{"n_layer": 13, "d_mlp": 1792, "vocab_size": 16384, "norm_eps": 1e-05, "bias": "all", "tie_embeddings": false, "parallel_block": false, "optimizer": "muon_variant", "schedule": "wsd", "decay_shape": "linear", "final_lr_fraction": 0.05, "batch_tokens": [32768, 65536], "train_tokens": 345000000}
Each number is 500 + 25 x the weight over its row's rms, rounded and kept within 0 to 999. Layers, rows and columns count from 0. Numbers have three digits each. The size before them is the row's rms in percent of the matrix's.

# layer 4 MLP up, 1792x448, rms 0.0349, rows 744-850, columns 0-63
109:485495493497483478455523488509491480562481487491511516534457482510510496483479522503434483516520507515526458519499463512464474525533482507505469513547487493533496505496527480483463503503496503
124:495504478482564543488509532489480480456518538477527477423525526484457543447510511509515517459505485471476539539496532487506500483467497508527479473526480478497494500448510507487492462547530488
098:458519487482512541519458503491484510479468479489474551504460491479461500500485491464542527482551481532502494516516490478471465480494505503518487509487515565531497475498501511432499513469505495
096:505485526511531475517531467524449510522490475499520522495510510505487501545492478512496500499510507498453510486536521529513515512506439519491511444511482517494540495499523487498449506539547479
096:564520477506534487494522530498504525471498510526501547505533489419517463515445513514473524496520465507461490486488523488498464501449482529513498495502499491503532503513549506508520507470461476
102:483563471467464466491502506493473499535475496452473499563506507471519532472470457510504518511492526488474506498473506506453467527529491540491493518543465480503491443472527478480514469498525532
112:454484464492493540550509522506493523504521504471503494514523477499504507544495510471470536489474478496477496495522501497507500446513512516533462535473504509469551503480464485475515483549506510
096:483505501523536496497496516464508491457537481471481533506546460490461482520488495497499530490497480489524506471511485468507474481537502504498551509504492536473481474538525506505534452493523487
103:563534479491532507505505537504536504498521514520507494493464479514505497502489492521525467483467487536477520525487510525458503507519485481505504540504483532501520525492489480508473515495575505
094:459495456450519472457490518511495520477505511486472476470492488511489515499485500496460524512517490465467502489499538548529475464496488500494548522528525521525519465478535551463491475484532480
130:501448521492488517490460533551507478514567482483479508553480509481483499508477487519484484499461472522486473470481506459512547507495524476472496483509486502480502538535518465464413480524509490
116:480474503503505490483511519498473473523492533504526492480463480523485492487514508506466533485464499513539484448478573516489492510501460525484499523502538498503468492489497503503506486495519488
091:494486516496483511539504474501497500483522463517476483469479506512454543524508488510520491531491512475519482488542511476492512508470477490531531488508483493551503484431481504512539553490476450
108:463456486553495481490497492479511479492515486491544489525486455476487516523504525526536531485520498462481505517502521465504514512495500500514455487446473465560497507530516472488485476551497533
096:491530484495488488542510469492477462517496507489506479504502516475496493511530536511541453540512507477490516484507583464484537552527502496475509463529525469506507496505515532523531500484476507
094:490509437474483505447532500477506469481523484501510533498498532529490466518501571481485516501513480543505500480517562491539478553470487495502488519488484485517522507492475529484495480466512507
106:490509475510466484487520477477538543519485499518526496497515499501516532474505535506519456502537491464536468497510492522526538518460514433494513469490512474514501498495551490483510457516511504
104:504507492520532481539530534541464543455522523492477460498500472528474532490505467476498493501503490484451513494465481519494510495519527497529506510427520513462499510492470486515495486545469482
092:423486447537497503484473512475445511480483497413531485507504510490486521507517453475497472479494489526491480474466485456479509503489533504482507525505504499500491467503498517455551504477495497
099:490512511513501481511482513514442457512478523526505501489503517514463476520516480538530470507484490482472542511500480488527485537545497493507510463507490460486479506484481453493495478486509493
099:517515489492521494496504520447443446439514486495523497499461521513513480458520500504546515497517521533472502508478506536465506489503507526505458467501546494522556535493496482512483528481468521
082:485492494455519480468484504514577564515454505527496506503516541521494497537493522463503553483460505525479482512510507513495514491521521490464500541488562479502521502500509469477495477526471471
106:479491479528515512498548514521514520511506485521510484504478531494448495476484459516475462521476484485491479513562498462518454509470484500446507529513533536481508496507537471510513504480504507
095:478527479509545537526461522530494505473518482533503495522486506503510534460493497453514527508487477497475426507478487510466526482567530485519509507513507480480480500500472489508486528515460451
103:505496487523502452482533450511500461514506507475516487498519469467498469491485486501539507500538475503463507520512511503486576501522450511541524482514445551502498486499528489472520518480504503
104:468518503500494534516526478504492504482472480509486501523493455495514484530505525537467490466524553547540493492507498494526534465537523497513476499460459512438499463496514480518475476506457503
107:445462509496488501501506485512477510522472509481522536518501460505531501472504470462474513501492530477522494490471503474459522508467531473527459514492479494478534463477491494527484416477526503
093:490494497460515504477496475477495492533494460480497493504515485468486514527494526496466506487464499487519491492526504477482466541474540549503485489460511520499533467493485501509498531497530495
114:486493519521533499510475553496493471516491439491492553488473487483503453478469507517458476512508496471443477504459503484538499492481489475510462510538488500478489522475511478516489520478494496
100:469483504489487461533482488522474466477521488481504487471487477482506491491467549512534498476512474460469539494468496544508513523468534479488491483492538507468493474493486495493513482531502482
102:511498490494519505519531493515513500498523470521474467500536517520506508464478538519495573502499527498483491499504497509518508504456508516486433493459488483474527479533544498491505536482471430
094:469471506502517519469477495460497523483452533471509533516489477526507485478518507524488459461465517517508522480483483472536537520501531522487469536500478468479474507495530462522562519537497493
096:499500472481499518451493469487479496461505487503484443491495508499490499513464513491482542493481513509489509485543501495536507484497526490514479472516520514546576472505509525440448540476512515
092:459527501475486489514518505494454499439513531518530453481512458488514439484489490481513516467530493478503583535505473493488456498483501503508454493449488513508470523497496473560517510526505444
093:515553476525490521523511546523512531464491488508497481487512472471490484488519524510453455523531467545517546466492523504506480511533498494502523460516516495474464490515523529439492527494441491
094:548483494496509484499468498480464492492472520496484485502437542528516429534481553469471489503490491497498511473476497536460475470532476513515478461491535502491463517519495527511516502442495556
104:454482490507516526495504535478500523507470493487521499501504482459483514507482473506502494531493448494524459518484496498490487475526508527479487515499500525556522496536508492483479530500505495
097:480473495517499517519517538524513553497462489501479476500506521454499490511543476471472475478506532502508493472516470477490482491512511511441519531499538517489489535495548493516480475468499474
090:435524510504510504529539487526509520461473493468475491468490469501441516477480513512508498518503517469528518470524520496488514518508487483524502491445560486525448510486526482516510495533511487
111:496513493487482561492509486508515487511505458515510448502482455498526520461490472479479525518491525487476503500496513480514522488498495486517522492490520481462525513499483500518508449528481511
087:481495506517516507469529487441473526496509506466479485490502534530464496528518500463477484483507498523508516540479536522535530505524489493490506546549491528476465503450555478510507506543482510
102:489506515538534498447536489498507518475494474529522483499531478506508528512499501491530520517480504493506496482481476497511522506455474493476484529502508504479462500514514482477508487526545438
103:494464541498504490529479500464499478480482555449464512523506484516502498502525495534515539475469483454510523485495507443466491476459499515515474546500528474456485492473530537526527513525462500
091:496461499450522502550506557465501466550470493495492493537539507519503443505477478481540542463514449476478511514485484470477493490490461458502505485496530488466507429488469459478495488509539468
104:464475501520478491517499503490529497502477501467555559527518501532511506482534510442492442492509505508469536496529479490548491449494504518530516498505461546464508539488493515517455511505540507
087:470489498483525556506514519460504553486522492467517456478507498477478486490495492516514480516444497504489479505492521520531493509529524520489523506508499526527505490470489470505504511537541484
104:478471502525482489474495493497513539465550476459503491436513501491456474532507528528481487476514503500532519494516487530545487501474532504484478451517483510489522527509530498495489463469508496
100:469483493513536490465480494462522504498514490480490493473494491512458452542547516439527550475503488533503515508510475465462484467509445510501491536517511496478515526543455480464502502501528525
098:472490509512476551475508516518523510541496494493514512520494492486494512518497522485522470570525485494531517499544493493495488511553470491488496483490521500489492510484493477490525495508464526
093:489492484497454462518499490534514537520498489541530507488446479490505508496479497526563513542516543501507462513510535517505492514543523532470528488493488481476462546477551472458498524551484511
098:511461505550507477490535504504525488500482519487476498431491495489491472510510510548507474530516483525512480510490505527542512466507435476508512497530495482496463521501499484480484503481497517
089:504500465455490438508493480463532512501500510518463497507482449495513528513483489473541506571511513505471501513486511528463489468489523490500531512517491532491482483502474516483477434468505490
105:498491444481467483533514420492493481533421500499506496551517493503501528541470439547483522510500472503548496485489505501463513447533522503494527499524496502450526483518469515517493492503503464
088:514532481530515516527510488500492506511510468482498503522529483512509473471504489474515477481512528488555535483466494557512483474502504509486445543477481477489493486481487469480518502521493522
112:505510499486524471513528482537543486523453507482502475478484500543492492489483467495509521518452491502545505495520503480494515497507464458502530490533577489499497487489497543490495513539514501
100:517538531513440506456525480476495519488478510550500471524483504511510524482486470498497464521539546457504510486518481509512495494544504511494516488504517558453491512509478472493458500480529504
106:490463491514534493494508491475475517481474532506518495542512504473520512505498465478486512509485485505462503517491468432536520502485510469500452453513488501492482515444504458505488494536514508
095:503495506505529500502502461478460473503481517470513523484510504501495492485491499552506559493478510503480516479480506487484549515471514486501523532496532528531477513470486513457560485481521518
102:511485468512483482508477476497505529571519509554558508525455534525537523459488465484507507517485500494483486483516497539478507505540538495525474470510489489506486503501509426502445503540509475
105:508520486465518484497464498530525507498468469482516518524503519484454502495510534491496494495531499501530510520511445503543499517492459528522496498447484499511495471537529501509503508460534479
100:563527496449467522523512532503521486508531532518515507473561500519495490498475531519495498487540477484532501492470509525517492491472555483483513478506515516489472506519493477560490486528470485
103:471511478499489480509505494494479490485470487490498485516475514547504498536544478512477513545465512491529498526513497529510495452544500508460509495516524493537473483498495481545540489520520497
098:483508520502512527480511496486459497507492491493519495473517515516518484534502523537487452514502464490499539499457563485527488521490478469506493487509526536456485495466546499495505505480485544
106:409529440480492494560491466488498482469537482483469530535487488493494488475469503493517520484467528517503558503523524532471504539559540540495519509540476493481487509477505511490465473476524553
103:487492550492509480478494510483472496526507533455517509493495525503483517483484522495505498534480507497496473492530479477513490501534528560530483505529517477439478544511498463502549531444481494
110:464533473534485501528507502524499489481497461506549519482485523488449450466483515556463443544498519510550475477492486502512505467478471513502512473506451511495500517526501452486472523522491493
101:514477522454490490487487482536497536501489466512512495506497512488478514540500547520475496484528475503543515505506541487488482570513507475489488508494518477475497495523493526516500472488512494
092:494482518520496529476477544457476470488534501500517509524464529503496498524477494511524475477499483507554498511531505490512488510509489488508508473543501491504531453480515484503502481484508479
099:519522470446516472453536453459516542509514467481497479468528520522496486512487511415492506533496527503514507469470533507481464509473492481520484487520465532495495523483531512496509530477511497
107:487471466522476455466534478533501490495519517495532480504539476521517510528460519468524516473468527515517501530479490490489461512531518489536477499464501548538534502516512486526510462474460483
096:463504558540502496517465511505475497527524500486458523477536474485480474520501519501504500482492501501494526464495540505494492462495517502496491491532444517551483540506492446486499478525507506
101:517477501519462530528499524474494546480496471497504533492483545459520491477464574475490497465467528516490455469466535478500480523543520451521532525504521524489525486478494484482521482484504498
116:543505500490508518524466512484501536481522476532482519510525493484484502525506445504487529475489518486502530512508512455491484449497489509481485476527520515475497504501476458474521526498471506
110:447492511547501465498510479527515517518479511499495498527530472537510513498524502490494514477524503516500470481481514537488475484482489546515489500487436501416468493490495512510484510527489510
100:497516505513476516496520501510474489477498493483494500510488489518438518499553532448511479511471534496518490491535500469517488522548499486496505507507538471509543509482482481502493513538472501
099:446524509467520503509505498508496540508477461479488497503501477479465456487522516506520548521488473474513493482501484503518522493490528516498479508553558503519496523492502501490525493490538507
102:483502511488494542509481467476524507518507505525569491528521526435493506462512479510482508516559493550471530525464448476547535474498551489494479511542491490465507510503499463546551495482546518
093:466537500512463528503491480477519479471497501526511500482484489484476499531437492532492492487521491520511506492530584517522542443459539488501512512548500522482511518488473540493496533532490488
089:496523477497511485497468492447497509499493500502524540491483553497506501482470484476482524467501528454500470490495482537477500526476515526492514476528554509545496505461504474522498496507507487
095:495524562484507515517493522516473512523488475556489538531525442487503491497507505510481556520511533517501488501500477546420474462508543489511524454480475473499528517522466490511499505485503548
095:498489487530516516476484468507528487542565471508488518498499520451491557499523493525493476558458457495491480502531507504492514526485506522476417479512531482514512511508501506486536480463494493
115:517461522490474489529546500503493494509488490492563479540498505502476522511558516459509472480504486458472520466492525438529497539494470497518504470510493502490495477530485506486482481500570495
102:521472514443533515557482480486523479501492482532467466500496467521495549443449493480483437493545464553515502483456546527498475483483477513479524492502498505462466528486463478495529507518451514
111:498506480514485513486491508494500507498505490529461500504455485517506509457523532478489524494469503479562461500499561503493481475510503495518534494514516468510477502492489518488486503503511502
099:556495471480508504525510517505493462484516484533497506520491499535502512522508473508477492461526499494522562456515478491475464492506502473544510474493519469500493474486500542482509518496508497
099:517489459481535470497509528528504519494471509526496509451476505517462537532529507509495476506449531513497475469512515501488522508531508489543496541535486533491509504520475475463519539516500507
108:527557491528496571499514511494509476479485490500489488483486513505498498466533539501472491531503496491526500436459573536467520510482510533498511493477472496504528487496488488515519505498498539
095:466468485530471521481494526514506460495474474488553509537524500462488512492461487503485467462464513517497481524528540459495471510470538546526472516518490513495445538477515464517492504507498537
096:494512471488509478480485486535491495475468524473507515500510466501461512480503524511500510502514478548552537518514513476544537521467489509522473477469492428475491523516451520507496471458542461
087:509437509459520409483524525527488523532458491504508487492519437503495548510474460501485588513498494499521538483501453493515529523498513504494523451443479499501509536523482504512488477522437519
105:508453515522524502509492507525487482475510511487513516461490494520516456521524514475480491554467485489474517447488506509511506497520508496541465515452519529475499512463488501486484488518490496
097:486483503468504470490475527523490519503508489482533487492515508498466508513499494518476446490501484495524505511505487526503484485492472489491502406454504518504528467542519510510484526505524496
114:517475533477462539534496446504481499466535504522501465520469515492453508484505535528485502478460494557509486487526493509544464538532546552517475485475490490464471529509464471470505482476480469
093:450496539455498498461507507525495518486466500508520528497492496477482499510534508488491493474460484472547465500482531451498499509490473497540521534530517537517564499500489509500510450486497462
099:481548494444537508459550481483502492487528497476498520502462496485515446458503466518550510495506530520505444484501511472487497525488508493525532503539508494478525510521464495530502517438498533
104:517489535503446460490526491499517514491451509495511528547499524520491478457490469519504455470509466469499531481514469522534485496525533476460489532495523481525490497516502501532479498486523468
093:504521487500527517480486533508446478503518488513526494482506498510483517498510508519496518479562523542498489503531493486518501472520549540526498480498475517466564513511462502483489530518522525
097:484472494524508536497509511537464491492518514450529503537505490502511494461528502492492524474485541534501467469463468528461494490498543565503522511478496493519508482514508535489506483522515483
095:512488500465485526482528512530526511469510573489507535472482484499481517502477449505527487479466508525500523483489496498515515509491481541512504502523500475526577492505502506510506508478527512
107:489501523536511506486493532473535536525455496511546485532523444506503573504486516494497512520464472474474527468548513477500532472521508489464500509490481492517481478475483428529515525499498497
124:514486483498484514509511506545524489545548524512495500487491483530471489516500509487465518503489517463505514492521476477480494515538535474500480511497487493497494535515530530505484503508487544
098:497480528480500499494450507514511476495512505490473465508475510502498483512503502536518537529484468507511504493516506467516500500521498516455559486524473473555529548531529491496467517498511493
100:486469509499439500533495555533493537515559487522518483542487517462501497489516493518469557525464526536494509492530534486559511545498492490508523454481489468529557547502517510464448438510506469
101:497504499492474522493464437521478444545541499513474543501512449458494494499490457529492496489511550497521570528467529475515516512498530540533541500515472501523532511495540534521476496525459542
088:427501490448544498497536519503477533487534454482549501487508499520515502469499485507488456520476474500470514494533514481532506517498511487491520465483534467483470465489517505476514525481525562
105:472472519469496458496496496514481486477544513462503497491538474509480476496551484490516502522511503530510495481455453523535552455460527489540493488526501481526499515500514520518536473491467463
091:524534480511539529526502489498473508477508489503519504473490474553498511489512533514499506501526503468495518495502464494503464524521523525449499533456486468523487492519494514510503523479516489
# layer 4 MLP down (transposed), 1792x448, rms 0.0348, rows 744-850, columns 0-63
107:507473529520514489497502455514541529475467511498512534549505471483537513463469489496482491473476488437526477517483523489505492473499507511507528480503522500504499542508493505543525461512490466
117:501514471489529537489473522519466469474500525475522497460500499505440529489465508513497497482474519496496574512467546505501505517496512519481466499520478474456489516469495486519455465567490491
102:541498520521533488522467513457541496512503490471510538480489499500438489503519497510490492416509510501501500513479490505504496506530492490497537531516470463513544495517507495458495453471488510
099:487520522497488467479535479490513502483537524469477507514479488481544518475479504512517494548516478479526512492506451469533450552458535493500507521521511468529519431467522506456521531446479488
096:494496504470529481465544519474521495476492521520491499481508487482505479496483509485508533535477499457459481527425522455504493511503466513507494489505497490514461543521515478465542519517486476
103:489494464476482479498499501514469472495462466496499516512437530481545487474492523444491519526508539532501487523470502509447499505508510513518508480526486515475511452484490484514464511544561506
115:436492525509511478533496515493506530484497480490535468493492465539472514482515482472500565558486487545496485507501534547504501540500501509524466507493470499525532491449475475529506489494496503
095:483488483526528480547533534492504495497468484536539539527492484528477550487509511508515512487519500528530454453484468495489485494480529476500482490498559478481492477516503504506590464501495517
104:498487513552533532492543484540459511524526468491521484510446497491510501533472545507481439554492509510458523525519502530484496514545502527489489459482484479520454555482502453483473561516523544
093:539490563480514483475514498520487475465508458480509492504536540473560539553483476509461502510473489501502490525470457498507550484487542509513517500518477526497478470549491515502488559474510481
124:454479471481478500479483463473507497503496458511499458483548518497442494475525492512461526491500491503515538455473551480468525501493560452488495524532511490529477505459496464519523516485539519
108:486498518462489528510504499518488520528459521492492495535465495507488480484488500454466507502503492511499475469510554515533462479492492513502544514521505508435513553468513461535535495558487514
095:532518516514522537500495446471496513491511553473469526461486517503475459539533475500518466470506470488489553602501508525551534522531516515498512486512492508481484506468482501494465527514511496
107:503502499517497484546524493470492507507465530511537481478532471476526552505511501523530464437531493442505503483507508493494488491526499488489480472508446455520507511505529473512509495474525514
095:534528452534531531524488507491530519486477517521462489506507494509491497548497525473496536493486495534515479516499489496476507497452494452465480523460521493486532548489498530536470492528523462
097:464519473464510529451511520507473486444534533500495510481487525521502506526516516518533478520540484514521505516463499479496482557480444503494490474503494489495503469526518506471514485478483492
099:536450461510487510551531444460482519524483444515536474484515508491522506509481496473494514497494464528528484486480500514550488510526497463526482531519480470521512471522520505530512480513492513
108:472503513486545505479532482534498504466492544472530480518538512547519533538509508507484458428485509471486526514463509501507523531498473510549445510529514526524517475490476512525499488547501443
089:513521489452505514518482550475479522477538503543500494518535521459512508546456523515484469483477531468536475533499493522466504509495503476477520506504536523486463487515502492530516541492449505
097:493520499476518542490498508561492479516546497523484520538458476501497491483484465497508528496492465506518543462456488522492500491470513511499485481479467500485535506489526533499517458491481506
100:533508508510539484494521508476537472481495479525539515455518517474493489486488508458503479527463483510489507505497516535488481517550489514436456527510485508480475560517498509518493529513509493
089:486476505500521535552498502573462510542493530479485493541512495509522469484500525510461498458506513443500515526480484509482482467466527492513523484502528528489530488512464485515484500480490507
104:443514505538502539469522511478545496523479465495515493500517484511506520460502489479506470496492477504522500516539453480529520513476484511520481523501529523513492468514443464517488488544465530
096:479539516484536488482534514493521456493456501501476518521512509443519504505455471518468482501490472508492532522551479490499526490486505503482482502499479507524497506514486523527492525539474496
096:498513521536537490512500493516477466505546443508468495522493482484503512486560518475503505494491552486476538520509478508547494497523444493484464500481495487474506523509511505485503510487532493
101:451550485491501510487490463546502501493501477486507457534464509514497485516525520488502508499480505489528504453533505513508481507518496477513536475515485528481515492485514488487526494517452513
108:519469501531470484502448527512439469494461493470515517566485487499495470484513497507446480553535491495526532463488489492479511501496518486492469491492502521465506547504509493500459489467522504
095:524540502499510496494512540531509495521443519541497486509507463487506488450537461506495515490519492492537520515497499497496513486516504484494510514523496490508520509553533521483511485479492459
110:484499470520474513515513552526517509495534442523512527490467469503527499503485533512497470488502473460512497506456489503526471523503430472522525526541505485532522462499526499494530465504505510
101:486517508488529498549522456473470508517469508500506500485494494491477506525522520510522488538502464506525483463502497524482501511542502483504508494510489504504495486489523510483489530499463521
099:492500493504529500532513525489486456498488508523477485514510500514478440498502517473492500475509513533491494486486461477504507523466483483530534486448523495517497489515489493507477494487494443
092:492535546497473529516518492504540475500473499473499503515520518500481521522483526565459513526462466460503515517502525531465479550510531468548531521523500531492528489529548495492473496469493486
097:510510508480479540531486501517482463470519511491461494532502508469478489479491486508507498506506533481517532505563521506511508495542512520515551516482513501505489514491484538510540516546503537
095:501533555515513498460504498520483514475553529500549487502534453514535521475484490493463498517498520490524509492474479539490522475522489483523494443455473487475492490517490485501490506503478539
095:501470518521469489476503479513476466498502474527503516485496544473571530484503528532485540536500475505501523492509510507514501480498500563475468479517467511501491535533498549548501467482525491
102:520506520510528514516475518512471489530457512495487534506453514529555520473464521473489469530490513535463491507526491486489458498506530510529497461467513492480523500503477524491458521482519508
097:469505474494501494502490488468484494475515496491475524456491540495487563490507508512490463516498515477489506469503525477526450527508512494463526510499490516507504489483494533477507554540481493
104:503536552536462481541488459502470499474474503527482516510454529511527470508492473529507516530521471509506476504506495498511507519524500526504453495532501512482468501517503519472570498495501500
090:478522522505482468512499520492518469530468576517507514517485498510483512517550489494481505475491447488475509499491490501505524483517538490482489530499489511510493519535498508486457521485517504
120:521510482506521456494502491472525487506533527467481532482536552494490491551512524499514460497498482491484500472511458537497475503500514505482477522497468484556489488502511515499471544500512494
081:511443497454460523522498539535497522477500527533524486507502523467555493529469521487494529496478478484527464515538502492476474511473525491503452488498559520456469527491496513531526534500466469
101:551523499522479539507523504513527508508506485506503449512488505498471485491478512507499476523467456515499511476486442475520489454479510484524522469489505475488469451496486503527455535525476496
103:481518498476498468449504523526521449507506467487482508495546489539491457469478504537532512528501506493501537482491484503495477517427518542508557474501516516510506473440514509506505506517509537
098:535480519494463462524489502543551494445502476505494460492501477544502484479514502486498530483467499462461539539479486489523514494526492476460532510524512482514494536483469485487468470505472513
102:488554498485529468487485504493492505485495480529488488528506480530510485481479485457530477495495474533514557520511504447514562521489515507496514471499510547495504510496502497453467496458464491
090:483440527509520454497531527532504554462492505443505474505494505499503501508493521513471511503461507493516447503509503509537463495471493524478516456482544445536493518502484454489564491485502543
101:499468469455540515526500497478551517515514484541535470504518523461541498464454494508562542514476528448533484531568485450511522509519503527501495494494555433507450512520474488499516532468483479
099:515517494545479503497475475497506478476504478454516489533480493487502500533508518469454495517481485468491552492472480525490504477510479482517457510509451523492530482481480559470531494479524461
100:479504481480510531497513523537556476491485534507488512537509507519499516546494493482482518522510516542489530468557517513495500508508434501485465515449487500512485469502535498452494463514497519
103:464486478474508455519482494499497453520499491500490480454495543484526527476446482522453508472479514479490518501452530543514557522499504487486509512469486509505521518511471461503492518497526513
098:489513479516456481484462488506509481532533547456487517509494500408518462454516522513523513480466486524548519512506495513475442467518523463455536459526462479507465485529519451471523498470508497
098:496490544492514487506524513501496523461503519472473525531511548517420521493512536495531482507540466505464480480541489464493492511467498549530481473500530516499478503504484515500508560449511501
103:502507467503495485528507477490449455532510512487478535457476506544503520516501470494453471452499489471502482458487503474489509476513462490485492517446528481525496551500517489477481521462557519
086:470474516469460513501450510502486524478476512465532518522492481521521514496527519525523524493507469480496456462466495468519471497470525498502540500501529440478482522536480486465512502525529472
104:511532507460480482486520477501499524487528527500502469509495503488520464502465491531467501498557516476471514522488498499521487493462489445500522546530497512529522513487529548523526493463533504
104:501494508490551525510529447482498515463516522555491517507547527494493536499499514527457494533458523487476539520423497517519496495515534503491530498498474481516528503517501468513481549531537513
104:481518510493515480550496481469475484486470468497497465467484502510496534500483520527525497446519515471508482493475488497437529464515501509556479487507489506448532506548494512478523509511520484
097:458532467484503482527451425472519499479521491462472488504514500484552499499458505483500468512521497529553519517485482519512459459528493492503452499504495477517529462482563498498434504462522492
098:513479481477499492448489497439478479534507475504528492501518519519508505485468520476531467489470484488534488505504452449488500504451507494480494518472469463479494521517463479541479531499481542
105:498513499474502517465539517539516482491468487514505500458464432537500477500530536517485506508520514462558480465496485499508519470498489510482462464491507472455527491469501515484516509508504534
097:485519520499476454505471511517500455464523543488530475535495517505454524508460473473496489520469506497501562475500491487566492506510477477462519442518489485480497513544506495454476525505472455
105:502502503503480484481521494496484521488494454528500460524471482550463527513496494549524506495490496465522488502491515445536534441554494469506482506537439498446487511489501463479553494480506472
093:524523496473515495540498464499463506454492478488487530514466516480495480462511498557506456464514467501528468482482472533512506485531460491471483533516485525490486493494548528514521451501522496
102:466497502496532497500540474500525438510505533464484511495511436482451523494514503487502506517517584491535536480525536506522520500505494543465525424468516490503480507494526498487470524495486534
102:500532537491496528466515501496485517508492552485475507506475519492512447468513539501531503465467541495531491500483504498522512542551540498483468444503469498484525474466505476508550515483503510
108:515504491468514498464502517496475493534491489496523471560507490519454514523526521488480442471541508508556526489510503507515524512504486499466534460548523504547475487503524525486516490455522472
100:513511513540522510509520420504439530510501532484499507556494466498509519500487508515488471512506493511457490466478481513514497495501494528549504523529456491488523485528516490536477509472500517
093:484479490464464516502477497480529546453534495488515526523480495493505487520509533492478486494532475476465531505491529495493503543491465459520503514471499503504477509523535526539512469471491472
101:445486479502517518519504475457470503490540521477508488498479505526482463516518472485492419508529506488533518451490515488491497527491499503487463478519532571468535533503493510468473511474510519
103:502486474529499520464518483481478552493486471515516457529502566481509518489475503544518501542479543504533451472486520499522527488530511492516489528512481471444523499535495491468478459529527539
099:465518510511546509494481510486517478481482513539513494515493452488506485500507446533469491454472469519504494511514512490488475524511450464496468524518471493492483493513488508538442488514510518
102:539492500469466470474502482510495489503502504535521495485530504462540513540513515467547492486484476509521523536518469485509507523495535433501433473528491482506535543492477512501491516478495444
117:494487513501486533517547492468523506510467459478463477544515489477522513485494482514474536496515512480484510483492506507494477480510486455514542502493530493468497550519528527457518455505487539
100:526483517529474501478507439479497477464472503480475473517519450495518511490506489497497513470494504512505478457486504466467514519506497503498521456490509510461510499515522494535468478489488490
102:495505521553508488520554523483514560524463472505494514515471514499558522505509530511511464483497485466518521511511453447504511443519458495533480501525495536492520489477515495527465463504542467
101:511479511480500546546499529498482535513550500488485505523545531499495465491512494521517527507512495465485500488531510501549530495497551478472496483536549497475505487544467503424482482512551488
101:499493512502465476473505466485494492464484484493498474516522502502503529504489517479526484516519514519505518495481456496468511548499532541494474503503514523488528516538478524495525538488521498
097:519492538534484502506503495461504492481497470502487512480468499488505510499493477492518469505496459478510517504478473498472510475504512516485526463492499514500511490495487503510521545515515507
091:522475509509513460516499545524484480505495518488460487488520479515517534514493555498516503506496437475560433476475526516501497477500491507511515523543546545490496474501480533476460490496501482
095:466497475511491527490509518540495463500535491524503457523496475501520499505504501505485514515525523533484547520516498545499509539470504489529498455497494516505486518503516538437542523469472480
098:500494496529522502492493523483494489531499499519513517533493492484538491442506485521496486530507507503495453492503468522571485453480496500479549489510494496517496525497519457481522494488525487
110:531512466514495511508545495449507562479482502505510489509511474552530474530481487502555479495550501480492501504496474484474482496458479529487511484512455519495506522535494519508487466514473523
098:525475512473466467546495540506527475513489487501501471463500477500479525447473489488487566491458484471532500527461545486479514476507501479508482511506513487544503536479494502495492506503461507
112:481509502517469501488492483500535490545477507506461504468482451502481488481542489511553491507495456481505524474518505485465473475487479500521513493472499468442494514484519477465540500553471545
102:450515463502509488512519502511507514528504496496520520518475512503515449465470490509523491508543511526491475476492505511475520488479504549492502497509510483488478496557501433477479505522513551
098:518534496447496471473488487493524508499495501498493483467464458481481468528491474454477460509495465486512525490488542506500514534486499548476537521496484460551489484451483470493531511524507514
110:537499507496517517501505532531483509472534478509443529491543472485550512498478497523517491489543554480516511519504471491500480431471537475484484494497542510499534448502488449495478518472526467
099:497492523497514503483442522495481551513497518526509515470512504492499544481538508495527544460495476475512493521509490495426481541482521479470495464493499445514532459531507449497485512458509466
099:515495463477474486476525521503502505497459560515522496547501486485560507511534477530496498501498475508478477522468541518471542487434466473489468500518501456482542484510503514492491514496490445
094:474457487497492468501508517541518500487495506502513449512509496494529521504513538493471532518469523480537541505528515498518485504515489487457513486488527539497462495494462454498438485516458543
101:545488521525520523507473475523464493539532528510493494486490524549481475531569483511463478510474506505512493517482492480527498527476485511508532486497509541481488509520539498494533505481539489
094:489510485529465482466505475495530481514508506517493532518489482455468442512508495490491457548484555562495475480526540545453537503527461543497495485476499527484557506506483505477492538480446549
112:528502463493470513515499493490479506519534534508512521527534523462500489533531493505502508522497515507526529482509512495521475544494500511489498502479539473522526504531504462469471522542472482
100:476488499486493472525520518480511459505466502504457508513467510517497520500477501489512469509506530521544554485534491480505508489465504530474470515497517483506526502487535505474483496497508532
096:545526455466523521519493491498522477549514519505467476493472509509467504501482535478522528518496457490494524502494497473486477508463496511475515517543513471506470466467545491536518511540508522
105:494495502495515489532487489497493482507514528504504502540490469544510500515495504515484492514532478506552511514493459451521462497534512484484521523462544491507528480575510507479438566461501486
096:570577499531544502484516506501505497478533483512497471497511493523488490537522482551515502496539508526481531507500499505513488513485521554523517532470500517497494525462482505459505522498501519
093:514517482467482470506502509503501521525506524513521484525469451487499507480494476493526465457534518477490466537516487495550523507515542503483503471478495478500512460498527548490463486468495502
099:514539468466493522515490483506506507521508492515478495528483468483467497552497531467511534486469516461532493487431494527546505520527499508484522457513501512478507498485540483527452505480497490
104:524484483512502507475497487461472552467468515493569437499478477506509505473514550548491488496520553468465498492519474487494489492484519473496462463499456507503499499496473477481543484491505491
122:460491543514515472478474510503516482465515444509495481465470487492521534470495504542471491497475465472482504494516522482482510454488548534500480493470516499476485494558525466514516523493490493
099:509555477530480506474500502508516480464493476489530521534488487522495538554520489486488526484489513499516490481487538537465481515497462448492466505501518502497462434491530465447519521505506541
098:477520491510510481510482478506486461486461534478473498508473542522488462515461502489510482506474456522518503527529507476447473479494527502530478508491510507478512489463483515483511529479472506
099:536510462469475502535454530524502525453512519508495447498507547571480486473469457502492495480518495503488492495483489488485445475497485517522530529506456468522501508525512485488479507476468490
092:532445506495477537487504493495532543502472483514514492528496476503524539539548500494514506456472492505505531510504486531475475521516526484477491522482517498486541542530483474489491505479503480
100:528609476469522506525483507541557483499481526441491478502549571521479471507506509471503472499544542492467474462483518555514520516537508503473554482493511481513517468492537475494541484498494507
094:520498533526471558497507490483576481497497507510505513519481542507522504480476488476427511542549516506503536510522530506500475477475513490518506474487516546473549601479494509517504519476478545